config = dict(
    num_hidden_layers=24,
    hidden_size=96,
    num_attention_heads=3,
    num_key_value_heads=3,
    head_dim=32,
    intermediate_size=256,
    vocab_size=1339,
    hidden_act='gelu',
    norm='layernorm',
    norm_place='pre',
    norm_eps=1e-05,
    positions='learned',
    qk_norm=False,
    attn_scale=0.177,
    bias='none',
    tie_word_embeddings=True,
    parallel_block=False,
    init='uniform',
    init_std_qkv=0.0672,
    init_std_o=0.0,
    init_std_up=0.0672,
    init_std_down=0.0,
    optimizer='soap_variant',
    learning_rate=0.0126,
    lr_mult_up=1.37,
    beta1=0.95,
    beta2=0.98,
    lr_head=0.0175,
    warmup_steps=200,
    schedule='wsd',
    decay_fraction=0.689,
    decay_shape='linear',
    final_lr_fraction=0.0,
    batch_tokens=65536,
    max_seq_len=1024,
    doc_mask=True,
    z_loss=1e-05,
    train_tokens=158300000,
    max_steps=2416,
    dataset='wikipedia_en',
)
Each number is 128 + 32 x the weight over its row's rms, rounded and kept within 0 to 255. Layers, rows and columns count from 0. The size above them is the row's rms in percent of the matrix's.

# layer 21 attention query, 96x96, rms 0.288, rows 0-19, columns 32-63
size [111 104 109 106 103  98 104 113 102 105 108 104 107  95 101 113 115 114 110 111]
[[127  91 146  93  90 174 151  93  79 102 134 160 169 101 115 130 108 117 136 123 204 102 163 122 199 151 127 171 103 177 161 119]
 [140 151 172 161 106  83 181 109 153 134 148 123 203 144 112 101  71 127  97 101 111  57  76 120 106 135 127  94 117 110 150 130]
 [134 142 138 151 124  99 142 130 158  75 145 218 114 145  87 136  92 122 168 131 109 133  93 138  92 137 114 147 106 165 154  74]
 [186 143 111 101 101 170 145 133 124 102 148  67  97 182 147  80 108  94  98 103  89 133 164 153 115 160 132  94 153 149 155 158]
 [190 141 161  96 126 144 105 154 143 129  68  87 145 145 114 164 115 149 130 114 116  85 177 152 113 173 108 136 158 141  93 124]
 [167 112 182 100 144  87 111 124 115 153 116 102 108 143 106 109 109 139  90 168 103 240 148 134 164 129  69 141 130  79 168 134]
 [208 116 134 131 125 105 158 157 112 176 112 190 158 119 157 135 127 153 154 102 138  75 108 138 121 186 142 160 161 132  84 129]
 [104  67 191 117  86 130 145 137 197 154 137 153 165 120 168 137  83  95 164  68 140 160 134  97 110  99 133  72 109 152 156  81]
 [122 112 151 145 105 145 105  94 154 105 144 104 112 114 155 129 176 127 166 188  92 119  74 117  94 132 172 142 121 103 135 161]
 [ 95 171 168 143 193 130  77 151 130 118 180 147 162 184 109 164 108 122 133 100 148 162 115  55 154 141 149 117 177 105 171 156]
 [ 50 116 124  60  79 161 157 139  94 145 126  99 184 112 100  98  90 113 130 148 117 156 103 142 126 173 152  81 136 108 131  92]
 [148 143 138 141 107 139 112 132  88  92 120 133 138 172 136 133 137  96 136  35  83 124 150 170 154  98 156  69 131 105 131 124]
 [149  78 148 161 129 131 181  84 145 104 101 120 131 125 104 101 113 115 120  96 178 107 171 159 113 107  63  99 101 114 155 133]
 [103 137 144 162 152 115  75 151 147 127 174 107 118  62  92 108  96  99 129 154 144 122 158 110  76 181 131 127 165 145 145 109]
 [ 99  85 130  93 150 163 112  98 123  94 167 158 203 112 165 140 171 101 165 143 156 142 122  81 116 160 101 138  83  73  85 103]
 [ 89 114 135 110 107 194 133 137  86 159  65 196 143 163 167  96 164  90 144 152 142 140 111  76  69 116  88 169 103 123 173 108]
 [139 138 113 126 101 108 157  90 160  56  87 188 144 136 172 102 157 136 121 135  52 160 217  78  97 133 127 126  99 136 111 108]
 [144 133 155 187 138 180 134 154 133 121  98 138 116 101  79  31 134 131 131 138 110 132 175 154 150 109  93 121 104 160 157 111]
 [ 78 145 129 100 125 162 168 183 167 107 126 152 107 128 200 155 152 144  92 174 145 123 158 181 104  88  97 135 159 130 123  98]
 [123 131  92 102 172 127  72 134 170 119 153 137 152 136 133  92 161 154  62 125 113 102 144 128 112  76 192 117 110 156 122  20]]
# layer 21 attention key, 96x96, rms 0.296, rows 0-19, columns 32-63
size [105 101 110 103 107 102 104 108 111 110 115 106 110 102 110 118 115 116 112 109]
[[ 90 116 128 101 139 144 184 115 132 139 141 143 172 178 103 154 204 137 161  71 136 126 114 180 121 122 131 157 151  92 136 108]
 [110 173 157  62 170 139 173 184 133 139 110  96  94 136 110 147 106 106 136  89  85 166 108 156  52 119  88 114  97 113 120 174]
 [132 108 103 121 100 117 213 161 170 105 149 180 130  95 104 129 105 161 117 164  85 116  79 182 161 177  89 123 151 182 102 116]
 [149 193 115 107 114 153 101 140 146  91 161 193 106 133 108 130 117 147 105 137  92  87  93 114  97 165 159  89 146  97 146 109]
 [129 125 135 103 114  83 128 193 149 141 103 171 117 123  54 105 158 136 123 192 102 114 156 127  99 162 135 140 154 128 154  84]
 [164 140 151 172  98 106 184  71 144 216 145 110 143 176 105  79  87 163 131 183 113 156 156 129  77 146 100 147  91 131 154 146]
 [199 141 188 166  93 141 122 126 147 119  78 165 122 154 108 147  91 169 185  60  84 111 119 158 132 164 132 184 113 161  57 131]
 [ 63 155 142  86  98 130 163 132 188 116 124  84 135 149  79 174  91 144 117 123 208 102 122 134 128 128 151 167  67  85 174  70]
 [169 138 140 127 115 115 129  65 144  75 128 176 138 148 114  95 140  90  38 129 112 183 131 119 118 146 195  82  84 156 111 168]
 [ 72 122 151 156 177 140  93 181 123  13 105 145 124  99 150 142  93 121 128 103 125 166 141  80 117 120 103 211 147  86 178 123]
 [121 142  77  34  91 117 108 140 119 175 146 152 172 102 108 140 108 104 121  67 116 180 101 204 165 115 111 124 145 106 132 128]
 [ 88 165 180 145 105 153  99 162 200  97 132 105 114 132 153 100 155 136 168 173 156 113 113 191 129 121 134 133 167 174 154 217]
 [130 138 193  81 161  83 192 140 184 113 173 166 120 131 129 146  90 110 136 152 139 113 161 182  95 167 119 133 153 155 123  76]
 [101 157 125 109 171  92 100 181 112 144 137 157 161 113 111 115 120 146 176 116 117 137 153 187 138 132 108 136 122 101  82 171]
 [102 111 148 147 161 123  99  95 151 147  95 107 158 113 140 107 120  97 128 110 120 146  96  99  87 158 110 104 172 127 120 146]
 [ 83 143  88 110 119 137 160 102 146  93 140 175 103 163  80 141 161 138 108 143 108 141 163  80 120  89 154 154 136 114 167 120]
 [161 140  94 133 123  89 130 109 167 103  90 140 170  76 169 153 121 165 107 142 112  89 162  37 139 146 177 165  82 136 133 110]
 [143 183  93 177 119 119 136 151 121  95 128 101 129 119  58  95 107  96 157 107 139 172 159  30 163 117 111 123 142 166  80 150]
 [117 154 149 102 123 103 140 143 107  96  96 145 160  99 147 102  98 133 103  40 129 101  82 119 130 134 149 110 181 168 180 121]
 [124  82 130 125 147 137 133 173 169 146 160 162 134 134 145 154  95 196 120 140 120 121 159  85  96  77 110  76 123 129 112 109]]